Weights of a small GPT-style language model, trained from scratch on English Wikipedia.
Size: 10 layers, width 256, 8 heads of 32, vocabulary 512, 8.13M parameters.
Architecture: LayerNorm before each block, no biases in attention or MLP, tied embeddings.
Training: 429M tokens, 3271 steps.
Each number is 500 + 25 x the weight over its row's rms, rounded and kept within 0 to 999. Layers, rows and columns count from 0. Numbers have three digits each. The size before them is the row's rms in percent of the matrix's.

# down: layer 6 MLP down (transposed), 1024x256, rms 0.118, rows 511-610, columns 192-255
# up: layer 6 MLP up, 1024x256, rms 0.132, rows 512-611, columns 192-255
down511 092:529494471477489518514486513520498530466541513478492503489478478501482544510498497509492505470495496527496529561527509487525485443475481466469514551507495453473470527531512472467496454483486534
up512 101:501531508480511470523473472509529464536518553498515517486460486542535490520547496511515492561509527527527475492443463490535505453488496478480448516492432503466506486491506500488526515485476501
down512 103:519488572487468476543459521512481484511499514498500494532534469521507500513540470513504506537493504482497518527465478518500501514500461480485517481567496510548507492537493512538516501524516505
up513 102:449482492491558478472543538557488529525489502520503489493470484515521482521485482530508547515492514462457522485495468508508496483526500495562493503504505492521528518479522451505477487500478524
down513 107:508479516492506509486473453506507571526494528506527532547516511472486478505550486497476495523483539479520506551519505516495469527487491524489467463523479466514495494503461493482506513497462526
up514 100:489507509512536523524478477533495460476487501476496494491507485521496477489501485526551465508485521481522508537495502485472468526505430511514484520493486499496463491514518470510529536556488489
down514 095:513489523517475495442494463508482477493495519488538481492484487476505443486525476512515480492433502528488483461498516495479533487488547492472530524497469492495516529549527534483513510480531536
up515 101:477514521579485506514499572468485515498522426517538487486518495493522494515546474493519471491516484489492517504470562479463490541480512506476519511457551536518500514537533508492502494477531574
down515 082:497530515467466487526432532498502437497497475508510519473479499449476513481486499480530502485522492507529487529521510520511497523517551501472472496524516468504458545521472487525508502495504475
up516 107:479499551488519545503465463419543515502503508498478484527457541503539506511506491545480470503488489515494455523473497487526488468513481515539514470549513518477495509471527515499467464504558483
down516 105:499537536514498499497498552482521522485523441477531524535486499514485553471474498436487500539533507464533529514467522500502479486487531526473530437498493533486480517483454491487524507474514530
up517 102:495522514523496511545512466552519521484535489477484500518489527553464509509497482508472477526543533498531501529483504508492490478456557517536481499525519496490507486516479512523507533524466523
down517 105:463550504500466541482516515487516479496486476519513523482510467514517494541451500475515505498454503509522495532507523487526516463462498513495488483480465475530484550492515505536537515481492509
up518 100:465495574495517459523484495538473485505505462525489479534480449513504482459449492496469503490501505520474543486481527547446540502480531529516520508505509514486468471509490460478500491492546477
down518 100:558525510521502529473481528498468513506553490517504504486472493518509519487470490492496521484485490491463510485490503483463483495514486481485507487480526520469501510491510514483469504498462532
up519 100:557522532513486443499503523457466523513513527460468473513437526505510477502526524493502481535537518501530473519487536506539493515462510505532445516470482447486464525455513523516468503527524514
down519 107:468486497541553479529522513505473461523507475501494524491492503527503532494527508531506551514505464505507526484504534501497434468515492508487539514578476512503497477502457503522514512481526552
up520 100:468535497479523501508512471490515513518493469484481544491475483472571494503532528485510538460470519492506471471533526506503535506500502479484545476516541531486463479470495511522529482452500503
down520 098:493498500501527480520499494506464528501520556442519498536472513521481481500463519505464485452515532488542456513544556528466500503490469505533501514507446470454500468512502490444510530524517544
up521 095:478513463468461467502468492471457538500489532507519489511508434505545516526493478512469486517544501496522523491480496505494463465531469513485493457508500506487559493508504464559474503503512495
down521 092:495464480511512539486469521520540515514495508502474534552497517492499529475500482524524514480487472504508489503487526460525501487495498483498498525511511517493508430515516457443517461468516517
up522 092:525490515510492522517521518471515496566524507552513487475502477544479515511503495530527488490505504497527502510525503476532456478514520531503478477466488534483530517469539554512464513522493519
down522 090:489508501511480533453477502506517525550524489534469538506539504484519480516536475518486503493501463508490479488539538533535492460490505494470550475468468476480476511532526508486538505490505477
up523 109:500481482545472525466522479452516501531466544512471470512470554506492503496506503513479514489527482507518518471504508515555536479479534467511538487511545490517482519479478512472499488527513508
down523 114:491465470477481517498492514496472461524460486523470533456517505504407505524516525518500494523471515478517521513487530511520506504501527483555472485489520468488498514483500484496498484482528535
up524 116:531479504485517439522487520540516476516504509485524517481476502507521490482446543501469537496494489479549471493526527457499503539493528480531498476497550496525490565493527476520497532490530503
down524 118:497503488523473437470461567493511494480491527457510474495489491503497456489508473504493493515513528519516491523531447499479480449537517502452470494477501532544541517449523496493491498503512530
up525 104:501530535478494488538506490498501467485482508506481477500487489528531486491496522486482530536487477497457516459492494454480513521534456512502488498488487461484530490456525528484456502493482474
down525 101:475485486482509549467528502497474467486498506533562515534497531471505524510528532462497467471511520480503495524502493479496491495486473460501491509549463498507522518477487503521548467529431454
up526 108:533489503474524534503483480484495522549509520532514474526523470520522498541543497532489544486499554546508494527495504508498508499500498474485525510485529514545514508532493479533505501551478516
down526 109:513498482508479488478498476478484475514502530485515542491505493463468510500534564508478516566510506508493562510455531510478511500516517492509522491501529454447518501508492465505476518497510502
up527 099:478558484494509512494494529469491515494520439466483521487480503479540474496496491479501507470501499513553486504520519479502503460508493508497495506522489465470516485465573480474491473483483517
down527 100:518497503459510509502508523493501506475509484509517499511558528488450474494495469491518517467488499548497516529461461510478509504480477516494489501448491521538477512560504505520526487523503474
up528 087:455494518519471474510531511501512483490552514526523503486489465486501514507473509537562518461510480493480496533484511462519522508507511554514531470540492500468505465501463467460544492491470526
down528 088:486505513510545462473510457482490496491501523456521493521525476493475471538490503511465497527495529528526503550472492494469511482482495513514473499491505472498419496491562527536491476507493521
up529 110:473473483496490493488516448460548510502499481480551535507476498508494479503485521524512504499470519458458491522514475523492465492557536505500517456464452501545499531490466508486497521499507518
down529 111:499540490462494484510477473539470491510484486466477473484506459469512528479501501477557461512436506463476435478527459434497518516505504523444491459522525460490520522563487481518476481493487533
up530 103:479497503505496524525495476480489452529481556507521461512506489523454457497514506493504499513531491527509471496512539490532531488522510549527503476491486466496464496486469501557492459535554482
down530 092:489518505499524498487454461495513539494504493486484540512521505521526515534479508460506487469472460480486495530494511515520523487482485500512492547471506458452515509496508473482469505464517484
up531 099:490489508515516537542524514521474480464457530459493490470503521506535481504509522488484491490529515487480492502476478498506480493504450483504484509520517538492500499433508499497491503496520535
down531 098:466507525455503508512485509528488475501526498530478509504505453480530523506512498512535447492480516513495493471488482466519495524471528513493533479493496462494503514502474539476500562510464510
up532 096:550500468479496507513483540492519508498535493502524499502515486488483531482504509456490503514482514449467510524533527549490482523523490518464480475472507507493519492509484465537524441461459504
down532 095:498527532478476492494472499491465500456500501504511474503534484503499521487500507478534498516523506493526490484514488526456501521522484486454551456574511527529460500469519490504469521526524532
up533 086:459510527525517508526531535485476517512483478515507536514501482502492524479465513501525552470544524521530478516510486549480489528514458514544467498488516511469494498483493499520516485533476509
down533 080:509511493482498480459468519495505518470510473499528483535518523501474569480496426486476526452501496499529524452504514524499490508520571497483491497521524495475505521524490478527529510479501494
up534 097:474483494479520493525470506539514513482510475511527503506462513494520480510525490514507489488487458507513539503450488513533510514498497533515512511470526483518453491480475501471494489458496507
down534 098:491511518470471515543487488522511523528471531481505477515522480462511518503469483504528494480469504493486495520533506492489513520457527494456475560490471494476510480503514526491519524528510489
up535 102:461500466498508506507541500505501501495519463504457530484500503457487491508512537498451504518493479528542444511459475513480488488471514519469464526500492493500476477445492496521502520552490481
down535 099:522528500479483514529454448516489483486499462495505522518511505544503517461497432466467440474444478507496516555517467549496508511491556496517505482484501510469520503528521498528516508495453545
up536 108:455472515487503479510543509490515526497498483487473449481481492487582474489463514468563495518506483535507482502547512516501483493516536526509515485484546499484464509444510476484511497475467520
down536 107:518511480524563455492471496509511507495501475536467518450491485495492492452477491493543477502508548503497549504491477490522492482493529484526524476548490533481491510509520488480518488481516530
up537 093:494549488498499499484467503476518498516497493464533501511524478507515542486486473482494537479449532495444491503518477480522494488494495517532524449494432504452529491497512508528496454505518511
down537 086:460495486497491492520551468500488549484447499529533524507497436515472507526487515478510465465511507487536496513481506486486521493477457501498486513512559518525463545513507486487532498563485482
up538 112:497473514512450533468524479497510471517503505483479454536484505453553526512515504514500494511485507520511526526490514496508512563534487483494543477525464542464517480522494465452497534538509495
down538 117:499539499466478492521522530527500509482488444491461500499483533472463550504503487531463513552492515495501510477518484503483514530503482503478496523495479546468468503467489523498491536538443478
up539 104:528496451504495538515536450529471470504490481483494511501519504464509495489480488495540511524541520516521524542481507516509503516505494488489458464535483473485534521494499482489483504498481553
down539 105:440530544549449527492479541501451525510521499503491481470495503484494457405490513554497501497536540500515459451509487511504488470490499496482526507514505547547491517507520473525481484525537497
up540 094:437485525475517520520520470514513468465503491543480471515483498449478489571514494490491482522508502488443452481490499461529484509504491528526497496513527512511511512495488457473542482501483530
down540 092:484490468569545524495501509482518459531489537476544542498516509543534504482463479507481525473487498520523502475469523507528511462511532488465530559475530505512456522493503559473443490565541482
up541 095:521468501503488502506506520499425463480508507471469447484540520510501467472486455513492493491531495494497507510535510490475517440485470502517448527502470537518473478511541478463474484560478468
down541 084:527502465513528489504502507561522487480457513515508480488489474498533488490486478474524478503500476485487476489467487527502531497496494468477499468503527496561501533502496480516491524438495510
up542 103:517501498499494480527461515518530553502517455484505505499479536509500493486501498495486511556483556520506543512522474475528509498477471502560494489454529516452488486474524537535521518545510483
down542 107:516534449475482485476529502501506518524509499526504466519532491482503527453491541499489498487519478505555507523528498498450495526456509547547465497492456512488508526490492465499516537486480519
up543 106:505517553541506511465523496493525474499461500489477498502513504498505521500535499569537457488533484517461498462501485512518485493471472518518457467489498488526545501511505506500515481513492512
down543 106:487504495513515467487477467507501485478507530460455538482498538484493500500536499465529480501494489555518463477507543489562515491489495508506486517524462521473476460463519502493510519494503441
up544 105:497459529511509489497522485530508537522487466502489500518522500503525536475499496509500504505541493485486481550493483532443506500497549529510508473525502539461511506501480502525472502525470457
down544 106:479483518484489498478509455506503499480504505502492521461484511470500503487526516539513510520491513457526509506465467518509515468464512487512483499516514519460497515525450501500498498482467521
up545 090:506503563485475549508487460499440499447519481495494508489488457503480479551503511499519515517501497513531509495486511500500504461517472507489505531458474525481517477481505513493507494483510496
down545 091:496481500498484490534471483483509491476530508511527497490530482491501487511525487524526522521529537491504495570552473510467502516474462514430549528473531478482464523473507538491533480499443557
up546 090:497511512558470514501505481535447469490461499539475552511494516458489513527488479491535500551501517515480482508483566503501490546498511457512495490480512510484486508480494493487487508510493507
down546 090:543511535500534496473544478505477495516477460538512511490486446509485520442536523475527483474473482533580464489481512508511466501496533556459511472506512473526502469501502530528515492534492490
up547 097:505506525478513517506503478504506473515497518535496519551479509500513488482504519509524517483518508495503518574457491512506492503412518501523467488488499524508496500513523529501513515514506490
down547 100:506481474507506536507487503529501486525508528513507556482504500473490531482503515515497515486512493492480498481528437506503474472524499505488519490521493531481484490494479543495493509493533503
up548 100:532493506501494558467525463490522530512494510478525489473504521497499475463477457517485514554515484489520532558468508468481513496465518451475449490510506464513514463489497493510502489492501554
down548 106:441517514485486512479500504487514508496458538511470471506517490550489472532489535502501505466513493487534482475512506506500489518495482535509535497510483490481495490483509498463540535519506477
up549 087:509513509505475492521453508527466504500519527503485503494496497494471507510474495510491435538548506448460507522509516510485490491556502516515493572488506472496495483505485517507491434480486500
down549 095:435496486474481499499519503519510496484501504533531467522464517541482486532496505483512525461455524463510494505550492505453513469503486501484532470518509462513494484521529479452518477482499546
up550 104:457499520507495523535501506492513482538536516523491537513501490467495475469511498466477509500440487467506504533516514500511523498513493474539516464496548545497479517482503488542520507518514505
down550 097:474482513514499446467483521498457526516471497454486468441527547504508539503526532472525490464533502518504429456508483506538487504475554557467518514473539477528524467445518501492489521484514485
up551 104:482489497512486497534514517458505525511477486521507442491477478495540483508512523516547480476517521534506503480549474479482533502513475503500486486471467517502503525532506505506491497499489499
down551 106:479498503516511437459503500500540554494504462494489469479490508500473523509512485518514484501500503481527481538550518487473489504480496523492524511518468492507479482483453540520491514528510452
up552 099:510505518514525495474477500507481510488519507476507501485488533536513473535524565466507480524482519493476534526486503506490463500500500533554492451480482510526519528491513441502491512468516504
down552 105:480501490482524496524539528500480488483460478528499495494497524502456557497499473504468496458516520506561561511530503515517496504515516488501502516491540510480486484540511506476493477522509482
up553 088:476472520487495535477462534516512466491490515519484528498492484482519496491494503505547547529544518524513486521539481433551530451488502510515484461485495459517476504513469492485484472496492523
down553 082:488469477459509510494445481515486478516514509463492488517491504495464490470507520445511472474505501496506514512479484490500497535502498475464500531509541561504541513514523499449504493479467490
up554 085:478482512456482485515501471516484514517480508456522534453493494494473473463491477430481503542504509468535487527503479500479498503486466563462495495511488519501497466481498509515514465509501524
down554 094:535547517539494525493531504453517487450444512498436502512536504488527460548509504481501464521508517507500513480488530507499511512494430494495514502523514469473501499511531445492515512475508510
up555 102:538536475493463477482451531535478476482496490482488495516520487518503480479484534518518490483491518502479528453503513488512481511477480509489496519470490478478500519512497468459482531498478467
down555 107:544506494474543513481508448497488499507498476501487477502484504512485470490548489479539540560481509507524459488549508501494517489491475444504505513473539499492508493457512458491514506504491510
up556 097:528522533488520502480496514494496508538462503516488470546491528482453494501461491505538464475519470464520529469478489475535488436486512503511511480476505454478503497442528495510528489492517493
down556 104:517530483492509521522504489428508469472518529489496463481469548518514523455506490469478490482516511507519525520471543475504490478537466516527524488440511499506471503492494494502516523511488493
up557 108:496461521492496487522505520474467455521494486542501449537434512515510490462488519485508492509479478528469476445528514467461521513507489533521469470503467550491485479529474516514453515490494539
down557 107:527493492512465488433507461534515558462506516491532532478508471491515502517530482507534453472503514536555472508512555562462488484525544501511487549448511520517498538535534524457466527493534481
up558 097:479492483539520494520498524512508489496489496462488492484485488500523484486516553485499503508527462475486437516478497516464498501477566525537504518424552506469469508513476480519435458518494496
down558 093:526506512491464520493539436483490453449515503506521500473474488525485461521517533466478510505516493501491485489526490519475482493456482450483560519504490497512480481453518523482523488478481532
up559 098:537488514491529497485480521498453478477531534432508489510477497513494551522507508492501530491483504533486503520523514531460506533528488542524508455531534521504507513544530488547491505546521519
down559 094:528516558473464450488500486496521519501515514527495495490514496507483520476509478477456518503536488515545537511505509514526465483465491487480503484493493513508497499536499498500517499506490522
up560 106:499506499506442496474498507465484524509488520505503469532526454507467453546488502499462503491511498492506466540520486463495511532515472505516456462541531474507526499477484515477533502492505484
down560 102:465493452497491510483491503502494518461487471499495513500495448465511558493486513494516504523490533492505508508469508505554506474469466511550538500519502474519475523528499432491538498490487503
up561 101:488505493455522518493478528470517515463504483476468528494562489529571480500499492494505507549504496524459522500513518493512451470519510506538476521499475497518502488556500484525482519488499534
down561 096:516492476546486521529473498517488495488533454468514485505536513473472548484482499460511508496517478481477502495512421510574525522502560484480513529530506478488494472543447523513492512502439503
up562 101:526501490455480477565493486507521484506511468498492528540473548480505470510488474555499492545504535488526530518485535513496477484525464494505520539521472510532495472508538488500505476461523517
down562 103:495516498518492486471484481505517520527511474508482520517517513542521512493528521492478522535503507520486546518525463522499507498475507528522471502517495503503495496470506450483521497504486511
up563 098:527522486476510523536442523532507499525486480510497495513523525441506507531509483496497499525492492472522507464542487572496486506512498535498480474490502500537493456507482475510505505506487519
down563 083:474515484471475492452525515508509513495527471513528512516541489515470532473479450496470516491506481503504514474535491501516485466507537474485519478508491485503524541492460462505520545505508523
up564 096:498476493541477507497553473467515484470524517478510415521516494517485499495462491516536499524493464514523493543537515510543469489512493499441452487566480526502493467475485513463481449559505471
down564 096:476503471516538506482461470473497509471433499504533487514473519473493487494545509516484502500503522498472492442518537485500510532482466486526500503465513500487520530542520524464496508528464492
up565 095:517508441516515506548485479478502467522503499496524486500436458501487508540505509486554532522477491481487512498471499498482542493513466512503520508508457536520479511472504492535507500483470504
down565 095:480489483492489524503498522508498500453498465517506532513515514488469517474479503453553502521522506529494487451524539500515546495513523516547504522464507532501496534518519548493479504523456496
up566 107:513471521493519478512487463475533534568516485520492501481447527488505487488474506527543488516500479481496506510518527505499499511455479518524466519500479494495489481436477501463486501519439512
down566 102:511521458520514454522505508538498472508542531489448536519511490495512499506518471523479503515499526521499526475501477506425530508542508478513510493518471484502550493555495490494513506486474493
up567 102:489485489492506491544473487462506546506470449536474557489519528521514512475522510500480481485505504496517500526486504532494520485440461506518493535500530524527594462506523491485480493504537561
down567 104:460464479525504505509496493505475491467531499469482525530486514499497514488494518487545496567496499470487529526537496543467479507514510455496512495487513491508506461480446514500498490542475469
up568 109:505512549457522508542476482488495500498468522459543475470509515544528483491464590462503507528484498489515460492477539506574533503496477462504484505504542488562520458515521509501490461497537495
down568 106:551500487534535543554501516478498479460515543519517506511512529502506516464454456475476526499463490519505505524481545487496510434491484485462510510547496544486483505481478529482436451460512494
up569 101:500526494470474480497490495467516528502526494536515499502468515495496495447490508486486508498465481460493507442530532484486513510521460481501495504530516481501502474541518496489513510503471464
down569 100:524492549526491541503469525502544521486473511491496540490482462507431486527538513464480504468523520478501500473457455500496480475532505490490514520543532514511492524487470529454559475465516519
up570 099:433512502494512523503456538528483474515489511520509546502491485512515478528496480492521482534521455509519500514481497522530517505492502482515491503499468503507541476537526504509457482489486503
down570 098:525539500478521526490527518463498473468494451500529522495485510520481485462524503502504474514489488471500513448509510521470473482535475499541498492541513547475445481506530476515429495458517491
up571 104:485504515521509538491481515485480496490497506516506522511493508482525416483499557495532441515522543493500478483484515513525456512530471491519506507518462471478470517503447507520525532545474487
down571 105:503547502492525474518492522472470503545499485486512465503519484526485513459518516465506472506510438543532476542478513482479534446516521472524481532515539526464490519503488478492548475533478511
up572 097:498491479539522529486499473476478519550502534441539500487456501466492489493506504524512483507501475490507537462504461500517514465531499501490527497543468477462548491464470574522506487513485488
down572 100:514522501494503498546481506461529492523502466547491502480509507499492514491478479464520536496508528494511461459485482450498448519503465486515527513515521529531504551482502473461499512418515511
up573 097:504512466495496479478489503499505513519513482497499526476457476471517495485492481491506502511524541523514531433491535534508544526508486530487485486528516472480468477492551474440485473484492493
down573 099:473488545490488503502520492516518503476488530481509511501486563498489483516487507517507462475488501513496495456509524504468492501455492488461492506511481491462465510558511497478504533558478522
up574 079:479547530490492491539479497484497532517506516549529459459506538502523540482505479508550455465483527511557491505519522500524505436476447464491493476529532455526495499501502499488508490486466477
down574 088:513474481487506503499504499470499538505469479511504477495492494530502470544480515507507482507492492523442482520476509536450524513511475506480502496478485480485503479482530509516487541477524454
up575 098:471471525492536538522492492500515505487503519537500471500498520489436496541490480521515503502524445495472471438520545469490494562489505496521516482495520485492512509521472528513499454514476546
down575 103:494516504541465504523494457468481495538493482507532481477476523488531472484484503485510475455492511511533455484518519512536479467505509493509476520537490483468508534510546468461508488502505495
up576 102:479501532489529495489502463489533488507554439446529529504447530505504516537480508490452532506541504466514476483515513455505517510484484488523510509507509482531518448474467526484514452511482475
down576 096:497477495537504521503482520520451478479520472447486517447478503541506438515490466525541498534529497481515447522490528505515535460526536525526533503478465456500511512426525519521472514508472499
up577 100:491513501469455473457495515524481456524491522494512499494501491508536500527488458473525506499578513507469492530500532530521503493494480472530518492506533499500461457484501494489471496506524497
down577 093:491526487511491523483501550489491534482490551501494499459527504509489458507519520501497489466507487542523509509512520520512507509493502524555500508464449489525502540492510501465529494462475495
up578 101:508475468501496489537538443504481487545501537519524520516494508502503515532491489507472462530482484483499475464560565536490509479511521488502506491501519548524498445463513531492525460525509525
down578 102:539506531535489475532481486512513510491511492498477528493510528496451531515479487495461526544532550507452509550469483550519498517474543545508476519497474511482494547511488504477537523532518550
up579 104:454509495450550499478519486505490483480498509504530491531495493527505527475505527490453558505498464496493484515528482503513487482501486508511452492466519532530516517501474515436530476513522530
down579 103:496475490496488494530471521562478498476502512544489506449511511440491513549559493489501510488482521523485456521500491522484477527497521482507500483466519539519492517487513524523468496482508491
up580 101:518470505516525508463515475525506518500501502472484518450514475510504489513509461519506516484482540524503508496525483533486497509476493481477469514479540495481471517500540549547492512532553472
down580 103:525487496507524467455459513524474488462505522502499487469495495530487496502504510508480455524497498491524536487470489496483495513504503544531539504495507512511547481518517519460533486519524535
up581 099:508541498526483508559506439530508513480536546482507486502482507529511477487530463488482464445471466452530475518534509546506513539491487490490466513449528478542506470469487508502526472534501519
down581 096:511473524503455522496489590497491484520524505507451492490512489515459506516485509463518517490507502556503520485489499479504517461539490463485515498565490480449531479501526479520525529479476484
up582 082:489478482510511505516505522482447471492478489465525490429489510498508520509516468559492514504506518493505494512483442478509508506502445473510536543479549512514517494470486503537510472508540459
down582 092:513521501538509519498488498459497478535521488509494509517450478519539518524518499507480510550480518502471485476480454470524479500515492473521533495499506489505500519513462506511513532483462505
up583 106:538500490487501504505505487476527505472501505523441501451493508430507494544491450479552515503504442485491513512486469510475479480498508520458491490532523511483506485526486417518479492518501485
down583 103:508474540457523520507495490498520548489507530493498490487544496493478515551517483505508480554506520457448480506458508484507520498497481519495506509511470533518515542489502472520485479511519524
up584 098:482481492463512515486516501538478570535524473459529498517541488490520512512448489479479477504543503473454553530486534486570490447497521479483508519520531517499506496501453472491495481471482493
down584 099:524508510470517500472492506529497531501500506514456517506529471451471549478521501535518527515501525507498528507501498505481503508466523514471479464506521481505496518492472515463543475491493488
up585 105:475525501498491533506508510501522509546504434490529486507508490515528504516522529500574452472529506530469495498465494475533493484498510487536487493520475510461491445506486532479493447506514479
down585 115:509511484494502499525455496548461499490515474559477520506472483504502507509497499527518501516475529529496497477483488523508502499520494494510489474522490498497492514485489538497514507529473496
up586 104:468481541513512498548492457539528449495484532525512480479493522458500459523497494493501535472472518482465533518497499539459511479463467515533511529492471481519512534512511535450504520470518525
down586 104:520467483500526485516506472457503535477531530502507478479477516478528513506459537492519458487467512512487524482482536523451491488500528509528464489508513501450528497508497527479481447463495484
up587 105:512498477519508477532506498513475533493471509494536505472468519487480506492510479514481504471465515497481531478495495482484480528486514517505491502518534478537490482471487521511550474474540511
down587 101:527475533511503516486460498490451540482513485480509514504495476463481486532506469498488493443465483501517511525471488495494463456454517502512526551494497511469473499502494492455487542493490489
up588 110:505496483489466509511538474492467510477495501521451481535518514504527514500517497495532537509483480523496487512538530471498493483471508489491506528525493522487515486444509527505420498535466482
down588 114:510483505505475492497489531484510519485513517523451496493491523475491508554513499511486480528524478504534448424444501480480507500471548552502518503486504484497494489463474487483472460488473461
up589 089:508476486480509498496546499510475506423501538503508497504519538501476485466528505462499507492488529493505497529490507502551445532448500497506517461494518505461505495477521500483505463467468495
down589 093:481524492516483523497523493477504499498502475491496502492542516516465502554479469468507491506460489458512528455498504459503537525547512504478503564541484482499540520492531516496501500465524488
up590 096:481525513515521538504491483464516505512458473510497476522490530506479479476461493504477521496498475512477479464504480508463504498488517468457519516490488537509504493494457500518516483487521468
down590 101:456472497539491489463490472535518532474504469537480537504462496539489556487499494465443514527463495497496492495489497508456475499451450522548479507515522527528498511537548455500539490478510464
up591 101:462521456488498495510502475533505470521556480518459513506484475507516487459495494490486511467499504501538533497489486510490504503507520511519490541441506532481499471515473504534506525473507503
down591 098:483489514511496462546492503517483530488489489475497538522515524456466520501512475487539550476493502520476479512508507519541501510517495470506530535535484434515432519533497504477523495487502501
up592 103:486521481491437506479512508489509500475496475495500506503467534505517434498516506521504499494498518487498477505504476464524515508477540581487512504489536537495530539519545490510500465527507478
down592 103:467549517535492509522528521540462499527491471534502558491499561497526499544455467507483501478536495520526492511537530499542471480522522509496463501454480536505544500480481543490512477499492518
up593 101:521527524494470494492556462455508533525498492485569495502501551535504491528524547511452531513470521486490460486492508501535519524501476518512469497490540499508446451494524504515531501538545481
down593 105:505470526497558508529501525488517482448510522480507522466506473509452501479458510534558474483540486540522514485540532503525496528505469518515521524462474495484485514508518484500497504536468518
up594 096:481503511487497477503494532536482488493501524501514526466489489471522508480467518495479471496499518496526513446518526438485519500544520498523482477491522474508514504506505538470514513508493477
down594 098:544529521468503489503523506507523472530506494494479500518498474467522479481486491520503533504530462525494483508482485502531506472481530479514467494545538528488511448462510507507519501487493495
up595 109:507491487483489497507529464501534504503502496478458483520504563483507530472517523507501529528489458484488506500503493466497526533531477485440485462452476503521476498523524460474522521477530493
down595 106:442525532497464480501485500490544481490485498519504487494488505518508516501492502489494605501453493498522523492512423532477502523529517534542498509475475505503501489538503523494504511520504524
up596 104:514522456531524529510468483519531530526520534555481514527482520454481520463475521484505501522491524533479514500492519559492525471520455500549510465506497519506530544455495505511537482489493492
down596 105:506504513511499528467494475493495491474484477466527449475502551522481508487486502454469535491494487502508495487509470519517484523508539487491530469498486467483505519445497502482510507517535521
up597 095:497527550508459504533488472498548536497482549476470497534541447435515500487488507447514511514499483511481490521507507518532472517514502467474506497503542563505529481508515506514467505545462489
down597 102:505555501493544472431484536462531461484478504512470504462498509471485473512526540491479502490540538466467498487456524450500459513504503523526510504436475520507514473502495466468529502530515491
up598 106:487492534516493477544511491467469503504515515487505511504502479450527500523498483481483501482519462540513459495483484470476475499443485483508516517504478464524500520479558521455527480524451498
down598 111:478507463478479517436504524504500487483496514490553482492487468505497522533480480496507451484464481460517490502486502555506483495468502503461506525507509526487484518493508518518504502505550482
up599 102:500518532481484520471499580503495535483539531547496519495522468485466531499468534463487504509500528494492520469500447543495514519531483500503485523486507472507529501517549514494496515473511477
down599 101:473493531476465514536510492520551461511505567473493536482500516479521520496470494498491496521493513491505459496520451511515502491537499495528456467455543479485489506478514487502496502477493510
up600 100:514475510524511521540517468540526490531517493461504500482495509496573488531489510512491488503532505508522518477470475506489470492531462506444520470491495489490503514495508507530497491468481522
down600 111:493496485472508463540488488485509461533504493454478486483510463503510489491546520482490481544461490519510469523530509494492554530493501526513481513524496481462480519500507470479552578465501514
up601 103:499472503492510491515505460482536489516501487490493486498485523504539486492539510457465531479528533476502516493486497495472526539510522496524444494477477511553497503509563452523484485469512483
down601 105:497493464499500523446490478489489462443467466481511513514534520455502475490488522521490483513449483479515496509499535504456493478500531499483507472503457429541525474550516548464466503489465501
up602 101:446455543502469460509508479523457516510478505538494520497483540548508487510465521476505498509493467475487511518494507515507475510489446443503495496476523562556512514489476489523504493528552496
down602 100:491511495537489513492480558535515524511472500500519476513525484471490513479443499515501486494510500508502477508484502471500521493561516509526504511499489497502500498501442545488558501478487506
up603 108:502521563466523508468514531435492491483515496484524484446482530511506484536519546504491488499537508512537494473513492495537520512520482511479486478532508488481480523536492490474449514511505509
down603 097:512495483472482495487491501508530507461497493573493508511506510496483528482512455414468498472490484509498521448507524501500518537490461506459515465518486528478499479524498501499527519480499538
up604 105:525501519524523518503493515497501491543450480495463464510499484465489466495505513524517434516496515503560494538451497517490476511491448502510515521472533501471515518500484488489521484509485471
down604 098:472559524498460461495548479506524513486494504487514490510540495511467487519511468499474490475475521462515503500499553502532468487509488507483494535524478443542511513534513478508537517504519512
up605 106:524490497516505507489511491494465523515488520509478505506546502496479502468482438536538499537473495552512525529485487476512486505424467520502455496482547470525522506513505553474477510478523517
down605 106:520541486461514526517474514505477522528447493560475483524496523501499475495472502526463487516486490474493468468485513532508489520480456450465505513508512500481528526522543489514500523520517527
up606 103:527465519536519533530487494471519508487511497505486493506512530535498536500493521534560539478508515491525543530525483500513516528483457511489481506514490509480466555477496491480488472517537537
down606 106:483496551478480502442502445494518513512450498502475487514520458440541467520492590482472509503525467509508474490447528489474524512501517511509478460573501497540486501499498477457532545484469479
up607 099:475544493531548509523548506495463521517538494470495506484535478503509489468530513467517496477526492464498446489479498502512464515509491506451511505491542480466485505487480586515506492513548505
down607 103:518513457502514461492463498531478460501482470520511516548471518514503531506514495521510497504478504522501452521501558531514476499513525502452477477523496510496492499483489499510488500501497538
up608 107:496494498535487488493533511462499512472527494480505480481514521523499467516513512493492526508527501498539498490535433494543508521465462493467507498432544514504490491502470523489507484522500515
down608 113:531505489505558523515471502480507519523517487521511484494513477500522524508549502506493505508500502525478468497454469498483540537504544465502483524462476494455567491504517494493479481513506506
up609 102:495493513490506513499497489556525478512511511502462512543476528484498472469495523529549528517521539493502493530509493451467483546493486492498526451505463459502478481530500500494476488517531542
down609 108:519491516482495510495518489518421499504525516518454467505474469473485483497548509502504536532515501502507540506515494459528494470525487500485525523524528498497557510538490529498504490521464457
up610 102:514510499486460518522496505482453523510559484518505485503506504499546500493519505517502482535525539489527490482480525466509512510477525531491481479461491474505459539468500493483470515493493512
down610 099:497528483482452519511480533462512489526552488471521482505521532467496493522505509511448459499520492509526492523485537532534553512472532472470481521507501487476464509522484504501525456536500528
up611 097:522526482545478453509523502490492469484523507534531534509508508498493466549542508460507492519466504560526479515476459496480540474554496490548502513482487528525492547498467537475491477544497485